Part of a small language model's weights: 2 heads of 32, rotary positions.
Each number is 128 + 32 x the weight over its row's rms, rounded and kept within 0 to 255. Layers, rows and columns count from 0. Numbers have three digits each. The size before them is the row's rms in percent of the matrix's.

# layer 3 MLP down (transposed), 192x64, rms 0.241, rows 155-188, columns 0-63
101:108193141192111150111204146174116151139105136128088100156091097137106118133117148123124101140198156129129139135181113139087103115077085191152163124162082105169103160113093126059158092118157141
104:092061131156105129160124107135130128121138144103174156073133140121102134154057128148092110067115098121132154091129050136150130100151155182178105126131089120181073151152067185154092090152121109
101:088074145149117128152104189105112133140111122096146058145125160138064157179086133099126134139077141155143108107185126166102134143169126133180057073132143141154139169113123202101120107106181146
099:114100143116181143086135125123121158161124130040074156084177076136136174091143088103155165141161131177063117081124101061119119106098123147119156114071180179104117159137143131137116129096127141
097:115077132150105174207138076105147208132103153086061111078179124121164142135117121145122118143130134129095165128106112129100185127099127130123120117098166147156115106146162121146199139118182055
098:089136126108158151134115160172108154179125182143176188121113116087129168084161088149197102147138103102172151089153183140135123149172074153129103096108121112137152165181136110168160121137127206
087:166139096108170053152100183143144128152172164157151142112175128137068161167151111112131103152189142136174100176095123111095083180111184113102128130117106152138147185148130109082132188108129166
096:151109089113131108090091176104115173075132087140083148150132093157094152187124121136169140110122125136123076175147146133094185093141137169114075090106073154117179144067125149079141102191112098
096:132149118126139114165133068110120155098092140159123105129100113123147159119081151156099093097125099088087123128128140086162102170137098094098199164063127052083120131116165072150150150085141209
104:072153197128092105094138156163109143100175134115103074089154079066159157165053168096148107126148160100132080130107133131089103116113134164122132127168150175121127098109118137174166077086143094
092:140089142152111100179176066165076133111138144061181127148118125157118089132123080144157148194154178202130132130106146140152129140133091156172118187104140110148140156148188167116134076122139096
105:144153131133112129123146116124135090122133100065085092128230097125184171091071158158133138137108155125102163152116193072112116114095194145152100125185111125077125147108136112087134152131178155
083:107125128117101118110193128096123090161119151097080078129136148151166137182151190130135087170170125102120076061110167078056106099141135098098100130103131120134096177122184146153094081092126115
102:155126120114142151132104133190086173181111132110102114105125191151105159163099128065157148098154119100132116168185098114085123090143099103089200157184148094202143144168083137125132149105121100
090:090122189099135134092117149109107120170138125174126236136193177147118053152113162112117138135079107127105148151115133110102143142132110139106118131101116088087143082091141172209142157112138158
099:130210144150110125123133038130187118080108069096102111129149143113152158151123167181111134130122099095073158103083132120177098151089170125094154133109113161129142162148184151122150114086184118
092:149183153108075140151145099119066123145158168131154147158124173142115167122130103125150148119148141088120157155095103091142186137114167180068112035133124148085092121119159129081085130065121174
087:115102171149064179118158164127103116092126127097159102140140124159079149150126108150143109136140193082169119127137145211111109131107109163111163155198092157170105166157084135140098088092175080
101:157121146119113147071157113147097149157131099123132182064101122105178079124157136121139112123155098109106096120150195136121127056142109118066118149108112139163108132154062114048196150147075116
106:066167097072135061159073119116151116147156135128120066077181149117146120184108162129200177123137177150112135110094153156124078123129129171146108088117135124085074126122096151131088140136162150
107:151133059143093075160115156126134092124156201144149133176081108104141186137110096083127115104140140096104153115153141117158090122160141149113153128065165206162126083153133104149161186121170086
094:181132184063127111098173161169140136162143147113120122120182043124200137123145156112135147179168144148114152108126134115165145157076133111113107169094176118107150120136200171153115127134152182
108:139104118153164152154096138082127158063115146150158093133167136140111173162180128118154091132116194129159083134157122114074074087214118146165110091121106079089134138165121169145094126162164092
089:153126159166097145167169174107112103117114147083126174132144145136076155155151160092103101108157096138137121105009165105085116124144165089172151130081097135120138083098107146169188121160151139
096:137162115116116062102115165128156169109136148131086117079108072102177087132139167198151153163106095100082150144067123129127150173068104100119159123124139078126128132207090106119114131128189134
093:114090088138182143073158148100141155101115112049128127101101082076127146094130114139133120143083104112151089089142155120103209135062133093143169126085135131192137154099087178109152142169108141
086:120178104177147116133128115116093143108149147164163143163163131171089124096128082149157176181119186174087067129151109115122116129121091096079121077139160170140089157156141100091170059165170152
096:108093166119131125142108109204052133176122112105097118159074130103126122120107079099123163149119143096203124155146135088062163132133110144132187098107084123060177121159127127163141132180110150
106:108092120152151133131161127155119159156149151131153106146107186150129092153219099133099067086131122147124091139109139163204151130110174129131153162217131180111149147088124061160145163123132113
097:072136122139092156133122076096031175093103104129165158166110104182149194092130133113145161095069075164106070179133100127145121151109158147110158129141170168135126124106099144128106117141150161
105:135127096154125075115117143052116139120166130059159120138156089165125156154158108092152164177127191144149106164121189121111105097105130110115125129183109129053124161079165138133151089122193172
105:119113147143099145139168112140115115079060096121104156067117158076168166208104143113158143109172125204128128087118120131150084093166097112175115066166099160135096069130098134105133108111119133
089:133154149130109148090165137123151198131107066105173106062163129152176195138102143109083193137137129103140148136133125110141147146040176133129172172147073132088126115145096106108101101162157126
110:140116177119219078096116125142155136115126167144123144133057156117164154129073212103105109122141132112105116177136141151153134123133177172104116129105165113179136134129077136149129031115121109
# layer 3 MLP gate, 192x64, rms 0.282, rows 156-188, columns 0-63
126:137142134117120124117087118106117056095142102116102149162088141141098149053086153100149086170063134124057122133162118121172123213159087105117143122093140155172109121197158149122128084103123148
089:191134169124121167114156137073128144152157124061129096086137094110083146147106107079082149117153112141170142086130138118092121094153164103189118082180106119159168157149137124110128063142152209
107:120145066117122089065150121101168146099134159051077199114124079141139068167118129182148132094120121180170109136143160137139104150152190159140152147063156107096098144105106136131130150100106140
098:190123185151109145190123106145136199111143144138091108114166105131149189152140145088140105149121173140121127105115077114082140145096177116147096027119151077144162120093153109123114147088177135
099:106141110123234149128056112146120153084117124139176159127115075077120179030148148132196118142125133147144114114163171123126102130144066126140100139128122126102160153147154122182152130120149131
096:103150176183155177130140125145099177117095166130087093167098100092151123067117134143154136135112123131090149079119130133122163090135045102184142162141159095092131047126121171150144110135083084
119:193127139148134063109069131086110174127152121127097162169131070164103146146145164142159115154122110138065094141141155149135164117113155197092115116141085114171161126103142168092213132171110109
099:111133132032182118116143157098128129148047187154080178152112109124111136072127162147154173144111121141150092123044137100164112098113169134150138150082125147102149085088138102141129132165120102
089:149158170129156113133122184148088067115154148144117166105088065113124073173075145110121134085168131098224152106094141194103135128098174112095142161095123147125123148126091098122131132085172124
088:180167123105145183127066202121184166156119134143087159110105130109124135091146147126124082074060078125107145126127172143141122175108161085086144123184137123121068098104098107164090158131111132
108:123164109102099180142119181138081074136124110062106109104181114105169147118131158117158099165101134109080182159155148066133130169130137119158077084183139097111123126085139110144126136124162216
143:157115133162100133154093125094072183102121178132169125091137065116089092141110076068099134144116104103143165101190117172170169175097132105133183140148157104110144094155103141116095116131107055
092:072136138138139143109135135138151098135117163116189150165157097117178131151171110125156109062115214116084098106137156089154190098147074123149131164109090157146154128157186142127190150162090095
088:106121107116125170100127158097081157177155103136128198110140132099133103112139130120060159105101118141133203178138128115204147152113151132138076074128092092125135109128121238136157117121141112
097:091216155088104157089178104149172123127086111109125116143167116141147123137150123162102145084175141138086111064102138165173132141097149137103152159088144186166049146152103094119133130096179141
109:133064135154195074107139094103177126185157132091134141122153102125133078150137162093119159134157159130165048119121130182129136074172110145128113160126185110152154111211116110115174114119102125
091:128072160033088159117197178139172132095122137129091099161137093124125138158125126203155163116123199090116165183123120136126140110143125100154181128155169083128102113119093129127146151098108098
104:161127083137081165096126137129137108152164191090144140095132123141162161140107148157200143182120139179168113135200159163080160133156092155108095152135145167165140114127116088091180181119070124
097:164173102104109151116118172085068158139121143136160148061140127167135186121070151108111083079132088153179127163055115185143120140105131126135087182091129123131145097098152117135085108114190131
091:149105112102167113102148099160092103142144121173186134192160150137217165104121173125080126080156155104115156118124124075121086100095162080104093135108113136154111072114198108115119118168131085
112:139096147182156138127076183131108147106092105094145118090146122075163105151113114144113120190101143113143156131117117122095152225122174127125187132171202082076113164156103150151122131097118089
100:147086086163170186191161146132109138119117170103125157097188175128174108153143107114102121073153135200192154108082132133098152181152165146110118070116086145130147134117114144139077108155151145
099:171133128115113114170108120105134144169081062045134156045155161130113121129097103134195128166108110161136128137116125154154155095125184145139134150162187071108178082120072143131138150124099113
099:135110155156103168153150138120144095115092067103117082122121113122156137140165196156048118140174086164150122110143142169105200067121133113170097132135073128108118184143100149142191152140149086
101:096145141177135150149139019092191179078119173104097124127100111119133123160170118185132114130136112132094108122150185171136154109111115134172076093103123069144092161127100128108151093168105106
084:129128169158140136132146128117072166107129125130138093142152154076143181093140080087145102110128133127132168183106135104096141121187145174173089169143134018128151175098144128135101209116111130
091:189103143120125122166145152104129177207117110131136103153125111082105109174106142115112138167145080103174144109163159134085132107106126144098193119151178043140077098105117100177100100166175119
104:158161099132107133093140089097078133073157155155142167099142071134104162123059100101213111155144078114150161145134113141103109112133146106096108098087196085119117172120128114093077159113143180
093:097102133167138104189137107147135087115118111121153130111092040106107106164123128155078109078134161112094118123131086166111113149204166149116121180125158119144125103181110131081173095077202117
106:073101116107123146135124162184095106102039172161118091151104124098075114122155141121072098154109121111110140169118130167176111149117104136103127152126130150146131061155091134224144170171156118
094:164108199101144134119093100103170190097106132142084141129146132143142128224191132141131115148097160099090131055116105109077114123136092166102115087134122148132148151150193149118138103091183146
083:155129153096091100132144130106129164089111127145150048107143097105133125173135111183090162085153112185171168053118133113107143140062164108144148133091146125083105116083069147089121096157182135
107:121174156138179127142116097090107170100123163122151167165122157139164187159055145148116130125169158133118146188132125152169130070152167136153067137146107127067136126102033095141123105160114145
# layer 3 MLP up, 192x64, rms 0.258, rows 156-188, columns 0-63
117:095133127123096092114178151173116178153120164163066100138125168143152148180158167158109144099153102184131094173082109113145147137102115088117078144124113205115123071155156128063152097131108077
097:095105120091084109118170135140108118156126149131178192154143087111140125096115093107144117138112153117126117152129118147124075153186142093180069108069172147015147159130155164150126101077145150
092:137053142166132126173126123124133132128120192159138082162133159102118165090184162141075121184134138045101117125097105106086130113119160090167058147139105122095109117112084138132111162192097135
084:144139104108142065124159151180120118129156135107165150132029094149081068126117135157111143124076089108104187120134066176147155133141097126162159122118178121128082145159110160178159095155103157
097:134121132140153129121158168148136134126134085110127121148184140129106094204099106117030116080112103135127119158137090084179149139117220117105129152184163120135043084122131103138123134163148111
078:171118100100147110127152113127121109152110132054111107147147113130133114094154115124128085236079127141132072119144157184143119175133116104124047148162157113137173064125169129140114158094086174
098:061129155163118159126164106131078137126145165074187124113098139135159107170113159150109101130166147150140193100141140178103085109100150056132142084129147138113045135135118084102156097085178118
113:120090119121093128149093106099127125147166076118112123096109131137093055135190127082114081180080115105138109121100139137109132159109113100093066108191156148170131075178066198124127158139148106
105:119146143169060141152136040128122123137127150111103101097139112150137144176104056113132211183082142111069106098167125123127167121181110148128164161162057102108120142119144107132117126167098116
083:204155124159139096106146116070122119096162126178107116152099108138160167101149155117127144115138020085070152133199087147081145123128135110098123117123145096171117106137109090140156146125092187
092:093130157109113138124121192126102149100150117138129175150112114109056095193071090118143173121061182190112120144111102137138112071185153106088123139107116143114074192160146142139116090152129148
129:194093166161141136133107172178111107145108108141093134159119134104120180115096153122125119132155180178145172088127176117156136153102120133129049161058114092094213095111183100107136120137136107
095:102142103190088144187102166123147104167091132138108139099091061146176121095112160163160167124122113088183099115127126123139114125187126086127109140168124112164131149121177137141121177183145035
089:103129132201144158140150121161147182058081092132097134108101083092173111105142085137143164156131194162138155111082122123132168141126141137170105103118142134072134123119108068073157122162128052
090:128101118107066141178114135121149103147049058126139099130196056118145115113115106146143169156121103042132121127147154145159100149134109114146091065155181127133144127128128169141132180168117087
102:131114137090177105167182117142165115154100080120108105142149104120215095157157062120087147098134172155058106158119142173153093153106126119154085109130132117148140108195135171135182167151148103
104:157194119145141131112085079128163152153133082111101171141164093111209157124158187148104109110133134173105121142123123105115130131136146108179074028151082112103075120117184126098119151126123112
094:089131070134124116124132151140164139160150179115165179117088054123081148180056071117143111135138075087108135181163163194169110092120135152164160120081159124139135092100136119125146112119158115
109:160129155146120110121177149162077119117135060120132110152039158133089124125178152095077148097088115159124111102150100126093175122105090113126154156176091123166158199142137125132142049164103135
090:086185126216180157093097098136132161099074137151069099089152174060153149155140136137117138193145095158133103110097106109131145085135127114131078131145098137131162129114156095119074148154154085
115:117140082162169142152116093181147106080132146145062084176092211124120165123089109148122143054117147099202146113179140054082109113137118136116149165138097161121120149115116110113112119104148119
096:179077068174135114108171087128118136134123106117076134170129117117131066115138142106023151158103124118111169122124101161131204118123142141112086136197156101131088097136189124101113104133117117
098:151146142090146154102108127171161151166148142174111072129148096128171141084059125144179160126126145124177101080150098163136118085134112172130100122189161083198131109141187114072086105152143112
093:150092108107124135125177174149126039149144111150178157112126138209124133149144101060116086095105132098147140098069141126124151119156124186180090120139152195164152107123145151110087092137088120
100:110125098139060076067083109126107121124130170127057162162210128143158093137096122089129125163164120138190116104069100098165133120127168117154143088155093156111176171115147149138084146136104113
097:165110175070131116146101143159170146114052177100085155103128150073157172132146145112135144125159117133192166156116125100116143149193176136177114151153119102039153125112145097132104165109094123
095:114183141145139107107094091057185160116115153157114107111158141142081138173154164157143088103106151127023185100165125093161129148101100100164082149176134124181138148121096088136138129129123106
098:174178182142105138151137167120148103104046122163131131145086164137195199139131104137124088156161110062069124106145147106167103128114158074141188140102108146152134152100122097142135104113088163
099:151136130149108123127130139134161126095193132124099137094150115157145028116112139171128116105123105127106129143173139155087106151174141174100200063154200087155130108086120175125095093117164180
105:044126155104182085117139129136155147128127124183102163138065118122105134121160123186168106186090094099156166099125136129169104165206125139152144150082117168089163106168100173138150151106131108
093:088106102109164069142163142153081056144090153131162113113122141148100129143178110097150086187121143142075128121127168162118120171109129131076086147108134202148112169077099072133178165148148127
084:095091095099159084121132087139161120117087116148127085220109138103131071095126160120125074090092150152122072126144089070162116169165129066095146109075124174134125141149132155115173089119100138
098:097062109130093142085141164127093094087135103143164112127144084098132125093102160123135132130127085129129139095124155162181133134143155148174122148148205136085107066096103170129155161067101036